Weights of a small GPT-style language model, trained from scratch on English Wikipedia: RMSNorm before each block.
Each number is 128 + 32 x the weight over the matrix's rms, rounded and kept within 0 to 255. Layers, rows and columns count from 0.

# layer 3 MLP gate, 1408x704, rms 0.105, rows 1054-1079, columns 528-615
[[160  63 182 161 139  92 107 124 122 147 142 145 119 145 128  74 121 172 108 120 110 102 134 184  40 139 135 161 101 178 120 145  95 154  96 149  89 112 109  87  73 149 163 102 150  96 100 162  95 190 164 133 120  36 203 100 152 117 145 151 121  33  91 195  86 100 174 108  70 102 109 137  64 191 159 145 124 152 124  83 106 127 168 150 135 115  88 125]
 [ 77  96 155 104 124 169 112 177 149  98 129 180 143 167 116  96  76 152 125  98 133 180  85 143  84  97 138 102 117 130 178 138 106 167 132 133 113 149 204 125 144 162  95 116 183 127 139 154 131 169 144 113  71 115  74 143 147 179  36 162 120 121  96 132 115 106 140 184 115 120 104  65  78 120 126 149 114 132 150 141 147 171 141 122  83 172 138  95]
 [112 104 118 109 119  58  88  66 158  92 167 149 103 135 168 156 148 131  56  88 164 152 115 117 202 138 114  81 115 129 140 153 117 145  96 170 125 113 129 164 131 105 173  88 114 140 133 166 127 114 105 102 144 127  96 122 140 162 112 103 108 135  92  69 134 169 154 174 192 107 106 113 126  83  94 167 154 162  89 117 125 103 119 134  89 123  99 130]
 [167 238 173  58 144 134 190  96 136 137 141 127 169 172 164 158 107 135 117 161 134  83  88  67  66 158 173 132 128 152 138 106  98 111 144 158 135 110 138 136  80  96 155 160 175 179 101 127 114 152 171 132 121 121  94 120 116  89  88  78 134  90 169 176 164 143 197 114 145 104  97 164 156 151 153 119  93 146 111 139 106 167 141  90 131  48  29 168]
 [198 115 109 157  70 123 128 169  72 104 117 196 135 117 130  81 126 115 174 136 145 126 151 127 137 154 101 157 143 122 170 111 126 124 155 112 150  89 145 174 107 169 109  61  88 151 182 156 171 141 134 151 148 124 114  80 150 131 134  96 132  97 132 127  99 118 100  87 140 141 163 173 158 103 191 169 122  88 143  52 131 116 157 128  93  77  78 150]
 [150 189 121 114 158 184 117  66 106 108  77 141 137 100 147 146 150  58 177 179 100 158  97 188 177 155 152 111 111 166 148 134  77 120  95 142  98  73 146 201  91 118 142 158 121 126 163  81 108  97 175  89 132 131 175 186 169 197  27 195  99 135  60  82 183 118  71 156 111  58 122  95 157 188 122 101  99 118  67 148 137 116 129 148 163 187  83 129]
 [133 150 102 132 197 157 176 142 155  84 101 130 137 174 114 139 174  93 117  83 165 106 147 147 170 145 150 108  84 139 102 155 152 140  94 171 143  57 147 198 137  71  96 141 145 143 153 118 183 112 170 135 160 127  97 118  27 144 141 119 178  87  68 143 123  97 146 145 199 144 150  94 113 151 122 151 159 133 161 132 140 143 132  79 153  62 137  64]
 [162 109 152 168 159 149 103 145 155 105 109 137 138 164 132  99 144 119  97 152  99 114 131 117  99 213 216 134 130 126 100 140 123 114 148  89  88 141 146 132 186 117  71 112  91 125 164  86 166 126  94  95 130 172 130 122  84  89 144 141 142 152 116 122  67 113  43 182  95 159 125 129  99  96 128 159 179 133 153  80 123 122 158 133 114 124 122 156]
 [201 107 164 134 115 109 153  71 149 121 110 107 122 168 128 153 177 150  62 159 117 148 147  83 106 148 150  69  34 111 127 128 194 126 142  90 120 147 143  82 155 134 141 121 144 178 127 118  81 157 117 170 148  83 148 130 165 176 118 164 110 142 168 144 141 123 111 157 129  76 127 114 105 132 134 154 113 175 192  87 125  99 146 127 143  94 127 182]
 [102 127 129 125 149  97 114  82  95 141 138 127  71 147 109 136  92 107 126 105 104 100 165 134 153 109 161 138 106 165  69 118 136 113 109  55  75 120 190 108 143  70 144 176 141  78 102 140 124 109  99 114 136 164 183 133  93 128 100 139 174 161  84  98 113 134 140 150 153 101  94  86 186 138 119  92  95 167 106 207  87 138 109 113  97 103 131 123]
 [109 116 119 114 119  92 107 127  76  62 167 109 182 134 142  78 118  87  86 145 162  85 131 159 160 213 117 111 231 119 157 153 131  36 155  65 123 136 101  97 110 154 148  67 152  45 151 159 183 143 159 116 154 142 177 135 115 160 150 105  54  83 151  85 146 137 122 140 135 100 181 113  73 126 105 104 118 131 110 213  75 128 117  84 124 155 125 100]
 [129 142 161 138  78  72 131 101 104 172 113 178 108  77  65  93 149 138 131  99 131 106 119 176 105 121 139 171  63 114 118 119 117 173 113  95  95 110  96 106 145 119 124  51 134 141 145 115 131  90  95 114 103 189  95 125 130  90 173 202 129 142 163 122 120  99 114 137  80 108 164  87 112 130 107 201 140  92 111 129 164 109 143 141 126 124  77 122]
 [142 119 148 172 148 127 157 154 150 158 125 116 136 166 133 103 115 116 135 127 147 118 154 134  91 112 112 106 140 113  91 146  62 160 148 104 119 123  98 127  95 139  96  96 112 157  96 128 129 137  69 134 114  80 108 180 144 133 134 132 128  49  52 131 127 137 158 124  90  89 181 187 135 164 152 166 126 121 118  55 119  58  73 119 161 174  66 152]
 [171 150 161 109  77 124  79 180  82 171 186 133 153 152 144 110  85  66 112 110 120 105  89  75 154 123 127 156 139 117 153 133 160 163 102 195  96 145  83 142  55 115 149 126 125 190 138 157 110 177 153 180  89 127 116 111 102 134 126  60 118 105 125 157 178 128 135 161 123 155 131 147 150 110 151 150 150 100 133 105  62 117 111  94  78 135 123 118]
 [182 184 159 108 152 168 110 116 140 146 113 134  94  96 172 141  96 187 155  91 156 121 157 134 112  88 154 149  88 159 119 146 113 159 101 181  81 211 145 162 162 160 107 151 176 159 137 157 126  28 124 161 173 134 193 170 115 171 100 156 106 106 118 140 153 171  74 149  85 115 134 115 162 171 165 139 112 154 149 115 103 101 163 144 109 149 151  87]
 [163 100 149 168 152 112 142  84 121 101 150 144 136 130 141  57  94 114  92 111  99 111 108  99 134 143 116 100 135 185 116 108 155 115 105  67  93 115 139 169 190 144 164  95 111  82 114 120 110 119 130  81 156 135 186  85 144 126  64 146 100 129 122 190 173 144 156 116 134 156 129 109 145 167 127 111 149 135 133  99  89 177 127  93 136 132 124 142]
 [118 143 134  97  69 135  96 111 115 160 194 170 129 146 159 129 141  98 144 141 141 105  66 105 128 180 111 181 103 145 124 122 122 127  87 137 130 172 161 139  93 115 125  98 158 126 117 148  75 114 150 139 150 132 102 124 106  69 153 169 100  83 101 162 144 165 104 144 140 134 125  92 160 101 165 161  80 126 133  80 168 114 110 153 137 118  38 122]
 [168 116 184 130 135 115 132 195 123 168 172 143 113 109 129 146 135  96 116 142  90 120  90  99 114  97 123 134 132 134 105 135 115 129 123  79  93 107 156 149 120 123 110 121 193 152  79  98 147 142 134 114 129 171 134  96  88  65  97  94 173 158 133 142 100 131 141 138 148 147 102  96 131 204 109 130 133 149 190 105 145 120 125 130 174 137 114 135]
 [148 125 134 129 111 107 138 134 108 145 117 201 119  83 167 111 120 162 155 137 110 116 137 200  78 124 134  75 149 133 158 125  98  84 157 191  93 109 128 111 155 103 161  54 123 172 145 123 168 157 200 223 141 135 168 110 127 138 158 128 134 116 108 182 110 152 151 129 106 120  87  90  50 143 141 165  96 107 168 108 153 137  97 185  93 112 123 137]
 [136 115 122 128 116 111 116 120 108  77 126 176 161  80 151 132  44 154 107 184 180 128 120 126 128  57 131 106 168  98 101 126 109 138 136 100 178 114 188 199 113  93  99  94 139 123 101 165 154 120  94  97 139 132 163 189 157 127  86 127 133 187 109 110 136 110 162 114 157 144  83  81 109 144 158  44 143 108 149 153 130 109 149 137 118  97 154 130]
 [120 231 109 108 122 120 110 141 146 165 169 142 188 140 114 145 150 102 145 109 114  76  73 127 144 142 135 130 129 142 143 102 103 106 124  59 102 129 146  94 141 143  84 115 146 164 109 119 138  98  78 149  94  96 124 114 187 118 181  99  80 199 134 154 165 103 145 145 202 142 172 128  96 114 157 168  90  58 163 193 168 103 139 152 183 112  87 104]
 [159 131 145 111 166 161 111 100 128 111 107 120 108  74 160 102 109 113  75 148 103  55 158 115  88  63 108 150  99 146 111 114 130 151 146 216 150 125 107 128 113 118  94  99 130 135 165 110 116  74 151 110 151 100 128 169 120 154 104  72  93 161 171  79 126 132  87 136  91 111  69 135 138 154 109 143 156 135  93 145 112 136 158  75 155 147 148 155]
 [104 167 112  63 136 194 116 108  96  90 148 177 127 149 138 154 100  92  99 130 159 142 137 119 110 158 188 108 119 129 109 104 101 111  77 120 135  94 139  77 144  97 158 153 115 118 163 107  82 148 132 138 159  91 192 118 143  91  94  97 124 108  70  87 186 129  99  81 132 186 133  94 161 130 165 138 103 124  53 104 120 113 137 153 170 162 153 139]
 [ 91 145  74 207 128 144 122 119 147 187 103 141 117 129 139 137 129 185  71 100 137 114  39 133 164 100 157 101 116  95 133 122 161  87 147  92  87 115 120 133 149 151 151 132 145  51 139 100 104 192 119 185 127 145 105 116 126 124 143 161 116 119 167 143 136  78 166 101 142  45 102 135 104 107 105  95 184 187  77 119  90 164 163 174 141 127 106 141]
 [113 113 134 175 145 101 168 136 139  99 135 204  60 232 135 151  95 170 133 161 122 117 135 175  86 131 151 131  77 139 157 189 127 135 113 137 159 117 129 135 169  93 118 103 151 127 104 133 115 113 159 166 112 112 148  74 136 139 144 118 126 140 102 151 141 112 192 122 205 115 193 113 160 112 158 164 122 173 133 153 111 167 144 117 102  54 125 137]
 [116 111 138 116 123 182  65 152  96 165 191 142 150 204 160 126 110 111 136 132 150 103 154 134 140 115  93 146  83 154 172  85  79 162  63 115 114  30 125  77 145 122 200  98 159 149 145 102 147  96 151 169 136 108 162 136  87 122 132 109  92 111 141 130 135 185 100 140  76 125  93 158 112 173 173 145 125 185 128 105 109 123 140 102  81 101  91 106]]
# layer 3 MLP up, 1408x704, rms 0.112, rows 1054-1079, columns 528-615
[[ 93 125 135 113 164  96  92  98 157 212  57  84 109 101 114 126  82 128 122  87 111 129 201 174 117 115 125 114 180 166 119 199  76  82  98 157 107 150 126 107 168 176 145 131 152  99  91 155  63 137 185 117  90  81 143  75  93  86 150 133 175  92  70 173 139  73 168 109 115 174 107 150 160 117 126  86 109 135 223 148 135 109 123 149  92  63 116 158]
 [166 108 160 111 155 153 190 147 108 138 150 158 135 200  74 119  83 166 149 164 159  82 112 134 145 129 114  70 146 164 178  88 146 149 137 147 177 160  91 162 116 172 167 100 132 133  97 180 122 164 112 157 111 165  73 114  86 181 104 139 136  80 136 159  87 128  97  81 122 167 147 126 119 102 103 127 154  94 100 107 102 120  85 175 102 112 210 128]
 [171 100 147 140  92  55  64 119 137 133 120 180 106 128 173 125 139 129 129  95 157 135  85 117 112 121 123 106 139  91 118  99 106 129  68 102 134 145 128 175 140 145 112  83 133 125 114 123 183 152 139 189 145 163  80  95 110 163  82 120 119 201 132  96 178 195 140 166 182 100 152  75 166 187 129 131 117 185 146  67 118 159 124 153  66 124 133 107]
 [ 38 143  74 107 122 100 152 122 183 145 112  92 141 112 100 132 131 145 132 148  86 159 118 109 133 115 118  57 153 169 126 170 147  93 169 132 122 192  98 128 154 119  81  71 128 105 151 135 105 113 113 116 166 141 109  96 121 122 115  96 143  93 143 137 153 199 174 109 157 124 147 130  84 146 105 100 138 148 149 129 146 113 120 142 111 135 115 110]
 [140 164 181 110 174 143  93 113 124 102 170  48 162 179 186  91  77 202  87  62  84  85 145 121 168 149 127 104 138 198 110 136 149 113 100 170 101 131 124 138 151 136 106  94 132 114 136 133 100 116 174 185  99 172 111 103 156 101  91 135 121 126 119 172 112 108 134 109 120 126  95 125  97  96 163  62 152 163 118 110 151 116 125  96 139 158  99 103]
 [151 166 113 111  77 175  79  97 117  28 147 142 141 122 143 154  93  67 204 171  89 117  86 138 228 159 153 119  92 116 119 160 121 124  60 119 130 140 176 152  74 127 178 109 132 128  96 112 141 124  72  72  75 196 147 181 157  83 125 225 176 148  70 147 172  71  89 127 131 136 131 111 191 131  41  84 151 116 136 167 100 157 211  66 123 156 131 157]
 [152 121 173 193  90 126 122 112 126 106 118 141 155 149  85 108 129 141  97 118 115  65 146 155 104 158  94 144 128 144 158 128 171 129 204 129 102 148 116 130 142  89 116 131 182 129 109  68 114 148 124 162 124 173 146 139 142  92 139 166  74 182 153 157 198 188 140  90 179 141 139 176 150 117  90 114  81 160 170 121 170 153 147  53 110 157 153 182]
 [141 166 136 103 174  84 172 156 110 133 190 163  84  79 139 131 140 159 149  84  80 162 129  87  77  82  87 120  97 160 168 135 127  56 135 122 109 179 152 136 129 127  88 112 192 163 114 100  57 144 134 113 183 160 125 112 118 149 163 100 120 160 148  68 120 131 113  53 114 163 176  89 146  70  98 128 176  72  56 178 106 135 113  80 152 141 125 153]
 [ 86 168  80 133 137 139 118 151 112 203 199 145 121  89  79  75 121 112 134 170 104 131 141 134 163  96 102 191 154 171 129 186 125 146 169 149 113 160 116 139 110 104 138 153 107 124 104  49 108 167  96 143 168 167  74 123 151 162  74 107  43  91 158 121 162 111 173  80 171 112 133 165 143 115 167  86 137  93  89 220 103 172  87  91 141 105  73  91]
 [125 154 107 111 161  81 180 115 159 131 101 140 185 103 137 144 155  97  91 149 138 111  97 131 112 121 132 213 141 129 168 118 128 130  96 113  89 131 138 122 110 148  68 114 162 147 133 169 142 132 148  74  95  78  97 115 132 108 158  69 111 147  95 172 121 138  80 131 101 129 166 138  81  92 203 128 119 122  81 102  78 196 110 131 107 102 136 109]
 [126  86 105  68  55  81 146  98 170 117 188  77 155 151 159 118  75 132 117  75 156  91 139 111 153 181 119 125 173  90  95 154 107  63 148 126 163 114 111  94 113  74 131 135 128 201 141 124 137  94 194 150 128  78 108 137  64 156 100 111  95 117 181 133 123  96 127 121 162 210 139 146 116 128 124 117  71  77 141 180 150 135 125 122 162 128 102 108]
 [105 184 108 124 155 102 140 217 130 183 118 129 112 157 135 127 142 127 195 144 122 138 109  96 125 108 141  97 139 190 129 149 133 138 117  77 150 138  83 137 176 111 114 145  92 170  99  87 135 163 164 108 137 104 141 124 120 138 174 105 103 120 157 144 186 158 176 123 141 123  83 140 141 125 100 115 164 205 151 120 162  94  84  96 114 162 126  80]
 [159 133 184 124  86 140 108  72 110 123 109 110 122 148 139 125 124 144 120 154 138 113  61 109 185  57 103 178 133 126 123  94 126  98 115  96 128 119 136 118 141  87 193 143 144 136  80 108 136 128 157 117 146 135  91 115  90 136 172 120 115 147 148 102 109 117  99 112  68 122 168 110 164 127 169  95 146 128 112 156  96 146 163 140 155 152 103 135]
 [100 122 175 145 117  87 143  51 138 118 102 128 193  77 132 106  93 190 111 162 113 108 190 177  41 125 132 134 145 127 122 161 121 147 158 136 144 185 147  39 123 136 117 149 163 110 166 157  69 138 157 117 110 129 155 135 148  97 125 155 155 121 123 180 116 106 150 150 110 182 174 132 152 151 170 101 136 101 108 141 145 148 123 149 179 147 181 148]
 [116 146 118 136  64 109 119  95 135 126 126 186  42 137 130 130 153  92  89 166  81 147 147 122 107 148 159 135 175 127  79 155 150 162 139 131  81  56 138 149 152 157 110 172 111  70 117  99 135 105 145 156 112 139 132  94 101 182 134  94 213  95 110  97  86 119 140 145 177 125 127 123 102 103 109 179 109 147 165 138 102 107 149 140 138 127  78 126]
 [ 89 109 108 163 124 190  97  83 123  98 188 129  94 131 139 171 144 165  67 128 152  78 134 146 127 100 140 141 150 146  91 145 128 150 105 106 138  28 116 150 113 152 119 147 136 104 179 179 158 122 138 183  93  93 150 145 183 141  97  93 116 111  94 143 175 139 135 136 127 226 112 132 133 173 115 109 160 129  58  98 141 138 183 132 131 134  80 105]
 [105 148 131 213 103 176 143 153 148 150  79 163 119 178 124 149 154 133 165 110  94 137  38 114  66 158 125 152  78 179 122 136 109 143 100 124 117 132 183 102 113 133  83 151 178 157 122 107 148  95  75 126  49 130  96  65 127 128  78 143 101 143 103  78 143  47 138 137 118 120 108 120 161 112 116 132 202 128 155 132 157 123 117  82  90 114  81 134]
 [ 88 145 155 116  94 113 137 196 109 105 123 161  99 138 174 166 101 136 104 127 108 141 180 140 121 142  76  69 102 119  93 177 118 188 141 151  94 122  87 151 166 184 126 166  60  84 164  89  59 147  99  88 142 146  77 104 133 143 123 163 123 166 138  90 191 132  80  91  96 105 172 125 152  64 110  91 102  71 116 142 141  91 111 129 116 177 134 123]
 [169 114 102 179 118 138 129 105  96 123 129 142 126 109 111 153 139 149 138 170 116 121 139 169 116  87 199 123 116 140 193  99  67 125 151 159  95  67 101 175 169 129 119 109 119 195 150 149 132  89 163 102 146 142 169 140 133 155 136 134  81 119  95 197  97  98 153 144 105 108 103 120  98 123 176 125 142 132 134 117 155 150 102  66 120 112 128 115]
 [109 178 116 136  85 194 151 143 117 102 133 102 126 107 112 106 114 152 133 129 200 174 176 111 104 104 159 137 138 101 163 161 143 151 145 137 127 124  98 163 207 124 168 180 173 139 112 178 110 193  94 135  82 140 212  98 113 134 117 142  66 212 153 129 112 126  44 187 148 140  66 151 100 150  86 134 158 128 117 116  74 197 130 187 155 146 172  75]
 [156 179 123 155  99 153 192 119 142 175  90 118  75 152 144 156 111 117 135 108 136  58 167 176 132 135 140 148 135 161 141  90 149 174 114 152 104 176 162 101 151 151 126 161 145 124 113 131  92 142 147 191  66 136 134 158 113 101 113 158 108 105 163 130 126  91 197 124 123 212 119  89  62 118 148 152 192  95 104 104 182 153 110 106 103  76 154 151]
 [145 117 128 109 129  95 143  84 147  99  66 127 125 121 138 118 119  81 165 114 138 113  93 130  91 179 165 114 142 166 122 161 107 193 134 140 126 102 209 145 169 100 131 139 114 117 173 168  53 108 119 140  78  57  89 145  90 172 222  95  88  99 151  87  85 121 137  92  65 101  77 140  87 150 124 160 150 105 145 130  83 125 111 126 122 144 131 127]
 [ 95 219 172 147 103 172 175 116  97 102 124 149 134 173 145 115 146 139 103 160 142  86  60 115 107 118 149 179 132 102 172 156 151  82  85 160 114 151 110 173 133 141  86  99 102 105  94  86 110 154 118 143  89  84 173 137  93 111 122  69 164 149  97  66 149 152 117 122 137 167 108  78  89 136 106 123  96 143 131  89 160 137 104 127 185 109  78  87]
 [121  72 141 156  81 166 110 119 144  66 150 127 121  95 118 123 159 102 179 106 130 146 154 141 114 170 133 135 160 183 135  90 101 149  85 125 190 114 110 114 105  90 142 109 137 195 156 100 155  97 141  67 179  82  88  80 175 164  86 173 162 113 145 142  96  93  72 142 124 186 141 143 102 122  90 123 129  85 151  79 184 167 131  99 131 111 117 152]
 [ 92 100 121  59  90 118 100 182 106 101 131 106 113 208 152 105 116  94  61 100  79 159 148 121 147 146 131  70 160 105 111 190 130 103  46 120  72 176 142 148  86  79 130 140 110  77 147 146  37 193 118 148 109 136 176 130 104 139  88 113 166 143 157  80 117 121 143 134 195 102  99 148 112 149 158 156 163 152 158 169  61 142 121 174 154  74  94 167]
 [116 175 176  75 149 125 123 164 137 100 129 124 151 126 147 185 111 138 145 107 136 122 120 140 141  90 150 174 171 119  99 157 171  94 159 123 133 117 152 142 160 130 104 197 165 162 126 130  98 121 111 131 124  95 140 109 109  89 109 150 148 100 111 175 140 161 134 138 104  99 125 116  97 134 127 121 159 200 154 148  91 144 122 119 151 132 169 115]]
# layer 3 MLP down (transposed), 1408x704, rms 0.0726, rows 1054-1079, columns 528-615
[[174  56 202  96 153 126  93 127  80 127 148 141  96  99 100  74 147 105 129  47  98 146 212 144  78  61 112 118  81 145 116 155 107 104 133 127 186 118  84 131 152 116 112 222  92  87 123  79 144 120 185 176 104 182 126 114 110  98 108 122 125 115 127 142 140 128 174 108  76  88 138 169 105  93 102 142 114 182 130 155 144 110 138 141 170 113 100 128]
 [ 73 142 109 146 143 145 130  94 141 175 144  98 146  80 151 143 134 149  50 117  88 123 127 110 108  56 171 111 157 112 152 132  92 134 131 144  87 177 150 161 132 142 136 133 117 105 136 166 171 155 129 154 112 120 109  42 119 168 113 129 163 104 154 144 128  76 132 179  77 114 106 124 188 153 149 127 135 164  56 108 145 120 168 119  69 179 168 135]
 [187 155 142 167 106  79 165 163 124 130 167 172 111 143  98 134 152 173 176 104 116 141 119 135 147 105 157 140 142  84 134  93 103 143 105 142 134 149  77 170 133 163  92  98 193 126  65 145 116 155 123 137 128  52 117  89  73 148 130  95  95 190 135 146 101 162  63 126  81 195 131 116 195 116 170 110 138 150 178 102 102 104 154 125  50  67 161 145]
 [139 159 144 168 128 143 131 149 138 139 134  54 153 133  99 130 129 115 166 127 164 117  89  92 150 109 126 164 145 122 109 106 203 132 123 110 173 122 114  71 118  85 131 177 113 186 192 130 154 107 139 101  74 116 199 135 120 134 137 171 125 134 116 150 123  89 156  65 170 113  78 105 161 167  73 163  93 160 155 157 103 117 165 153 158 139 205 104]
 [145 117 114 112 101 106 116 200 120 132 111 136 126 163  74 153 143 145  93 118 132 103 142 117  75  92 147 129  74 189 178 114 130 162 134 111 178 113 111 103 133 155 163 159 128 161 100 164 139 166  85 120 124 168 161 121 141 130  96 137 134  90 142 133 127 108 127  49 167 185 178 146 153 124 165 144 114 114  88 156 140 140 158 195 149 112 125 125]
 [140 121 147 111  94 102 116  92  93  98 109 128 119 111 136 148 113 120 141 133  89  65  89 150 118 120  71 166 146 110 172 137 113 238 146 164  78  85 158 166 122 106 153 137  89 142 122 160 192 171 152 115 118  92 186  79 186 166 111 136  76 206  96 144 151 100 125 144 127  97 122 126 146 155 149 151  99  95 106 112 153 185 156 176 109 179 134  86]
 [165  43 149 104 139 145 166  97 102 135 116 117  73  63 138  92 113 143 137 123 107 136  55  53 127 164 185 104 166 161 148 137 131  69 106  83 199 131 172 105 194  99 144 168 129 110 138  93 129 136 119 135 114  98 128 136  93 115 119  98  54 104 115 124 141  79 161  46 142  73 141 137  88 192 146 135 140  92 154  79 129  93 103 158  87  70  67 122]
 [134  92  86 119  68 122  85  82  92  95 136 115  96 128 126 180 173 121  75 155 143 139 128 158 102  78 179 130 136 123 165 122 190 154 126 161 175  66  77 132 107 116 133 129 136 148 185  89  95 170 138  92 118 126 104 139 145 155 121 111 156  63 162 165 159 128 175 178  89 103  60 234 141 152 159  87 150 186 100 115 132 136 127 151 100 157 137 138]
 [128 152 163 186 109 147 166 171 127 124  50 139 131 152 101 147 117 175 141 138 132 144 134 109 125 104 144 137 109 129 118 101 115 174  82 114  72 130 167 149  84 111 143  94 123 118 124 163 111  90 140 132 158 121 110  96 170 107 113 120 148 114  93 165 175 169 150 159 146 135 191 166 135  90 134 110 159 227 116 172  95 110 122 169 116 124  97 178]
 [ 72 127  83  87  81 105 160 141 149  91 141 120 119 143 162  90 115  72 108 125  92 194 120 152  93 126  96 143 124 160  77 121  84  96 177  63  91  59 179 105 148  94 183 145  83  80 110  75 205  58 120 166  96 138 126 104 137 133 177 126 114 122 133 136  88  96 118 139 164 149  99 141 174 112  60 120 135 158 134  64 154 120 158 104 126 200 139 133]
 [193 102  93 100 142  64 116 163 190 108 116 195 116 172 127  95 158  76 102  82 103 152 130 106 126 125 196 176 150 166  66 123 126 159 150 134 172 155 124  61 158 101 116  80 137  64 134 133 166 181 221 133 168 172  89 103 129 165 128 110 115  94 134 150 120 131 155 112 111 116 175 179  92 113  99 184  65  99 120 111 147 135 123 120 153 114  86 132]
 [ 95 107 122 111 176 112 126 181 120 127 121 126 109  64 107 153 153 103 101 163 144 100 126  86 139 147 106 106 145  90 114  91 138 160 138  62 139 174 108 158 121 105 161 150 142  94 138 172 158 136 187 121 125 142 173 200 118 150 146 158 170 116  87 135  53 168 173 145  65 181 124 122 116  50 159 134  83 110  83 100  67 171 187 106 100 161 101  82]
 [112 108 104 131  93 120 100  99 198  79 118 162 149  80 157  53 138 135 100 124 117 131 112 153 101 115 128 200  52 136 177 168  92 104 105 127 127 124 141 107  55 100 125 125 141 140 123 205 143  94 135 197 126 143 119 108 116  81 195 129 124 155 165 109 136 163 108 110 111 213 122  87 141 114 129 162  63 215 186 132 185 157 123  75  90 156 109 172]
 [109 169 144  94 133 123 133 190 135  60 116  87 133  88 125 123 107 151 116 131 156 129 120 116  90  99 176 154 119  72  92 172 127 126 163 128 111 147 216 104 101 124 109  95 120 138 117 112  90 108 100 155  70 180 135 125 135 139  82 112 168 106 136 141 153 141 144 153 155 130 157 125 140 136 109  99 161 114 109 153 155  81 133 129 133 140 148 141]
 [102 131 137  99  96 105 139  91 185 162 144 118 120 139 108  58 109 156 172 121 148 168  85 147  97  95 129 135 113 163 194  97 121 130 136 146 122 183  97 142 144 130 108 136 167  74  87 156 103 125 184 121 147 165  37 105 167  96 119 153  94 169 143  71 110 153 143 127 130 118  91 157  91 156 177 187 160 131 120  93 155 158 126  89 151 108 151  58]
 [182 151 173 167 141 122 149  81 165 125 122 129 103  89  95  67 104 181 146  94 135  96 141 132 130 102 147 141 141  94 123  67 130 105 126 104 144 143  91 115 152 191 168 125 134 180 124 120 110  92 135 156 137 105  85 188 169 109 115 177 108 153 135 154  87  95 134 127 126 130 179 173 169 159 106 100 132 157  98  95  97 159 189 122 162 109 123 143]
 [160 167  80  99 106 157 114 149 150  46 145 148 241  97 148 131  93 121  98 130  94 146 147  90 103 143 123 114 179 138 104 145 116 108 124 132 145 100 112 140 153 121 109  93  86 105 187  68  97 105 129  59 139 156 174 111 102 105 152 115 143 171 117 154 117 126 104 120 173  97  90  45 122  98 161 105 108 179 145 130 117 147 147 166 177  47 160 145]
 [139 154 163 154  89 164  78 120  82 177 164 142  91 125  83 125 133 218 147 178 180 137  96  46  92 154  93 137 111 131  74  85 127 136 145 142 189 142 175 122 106  78 118 115 128 107 134 128  97 152 146 113 143  94 121 111  92 100  64 148 100 103 164 121 114 152 124 100 138 103 172 122 115 152 178  95 109 138 144 119 116 144  84  97  97 118 134 139]
 [105 107 101 115 165 116 111 123 127 120 196 158 156 123  97 137 141 131 101 114 138 123 174  56  79  87 149 127 140  97 181 131 171 130 169 140 157 186 137 115 156 124 136 136 137  81 127 163 100 150 144 112 159 120  67 185  87  75 115 165 163 166 115 124 125 136 165  82  68 189 154 148 137 191 139 148  81 155 139 156  77 130 166 119 117  58 101 193]
 [171 144 172 123 170 124 109 153  68 151 127 102 110  88 154  51  70 145 152 145 148  98 148 128 141 100 135 162 121 138 103 119  59 163 118 188 114 165 100 130 152  29 128  63  87  89  79 158 167 154 177 150 124 128  93 122 110  93 138  95  75 138 133 118 145  93 124  16 185  82 103 143  79 110  75 105 150  91 157 165 153 131 145 138 116  57 151 124]
 [122 158 156 127  48 160 122 149 133  85  79 174 172 116  84  96 191 141 100 142 126  61 109 105 137 107  86 228 145 117  97 179 144  64 184 145 107 115  68  83 177 146 143 104 113 162 134 120 119 147 141 131 142 103 101  49 144 109 116 104  92 131  92 177 110  73 144 174 138 141  99 127 133 136  61 214 159  92  99 127 112  99 147 104 160  71  80 100]
 [128 140 145 141 164 160 133 206 174 104 118 154 107 171 182 105 146  76 154 131 142 145 124  95  97 134 175  90 118 116 127  63 142 146  95 120 110 124 123 191 147 174 104 121  86 103 102  83 139 166 125 144  75 113 108 147 160  92 130  66 102 133 148  77 147 151 164 134 164 154  79 140 143 190 118 157 145 134 121 146 136  59 165 143 115  90 131 113]
 [143 129 142  77  97 154  92 108 118  98 143  80 151 143 112 135 118 139  73 117 118 131  65 104 129 147 154 143 141 139 114 127 104 147 130 136 127 142 132  94  58  89 138 168 148 186 109  97 122 130 122 179 157  97 114  78  66 127 135 112 184 135 175 117 141 149 156  80 167 170  96 115 178  91  86 148 157 163  85 109  97  87 131 124 149 101 113 193]
 [ 99 118 159 102 160 177 134  85 166 121  64 130  94 115  98 136 141  94  73 178  45 117 111 138 161 154 144 130 171  95 105 148 163 116  78 129 176 135 148 103  93  77 140  91 135 151 129 151 125 118  80  88 156  82  60 146 104 107 125 173 163  83  92 136 179  97 125 139 137 122 125  87 149 142 175  91 152 118 105 125 153 139  80 148 161 132 156 116]
 [144 101 170 149 163 135 120 115  71  71  68 112 206 153 103 137 134 126  69 114  81 153 133  87 125 107 100 118 120 133  90 106 105 153 116 162 133  85 104 180 113 114  62 161  69 102  95  41  86 122 138 149 119 158 160 128 117 166 134 152 188 142  88 118 155 125 108  95 114  78 168 106 144 142 113 103 108  87  79  75 149 136 127 139  66 106  80 100]
 [163 122 101 126 102 122 141 122  88 134 189 131 160 164 118 123 171 134 149 134 162 134 134 170 128 148 107 118 165 104 145  81 133 154  93 139  98  84 148 109  73 111 116 140 146 114 128 135  94  86 141 124 181 157 156 138 124 111 112 147 148 126 118  76 162 148 149 121 167  96 133 118 151 155 146 146 135 114 165 114  91 150 117 149  77  98 110 154]]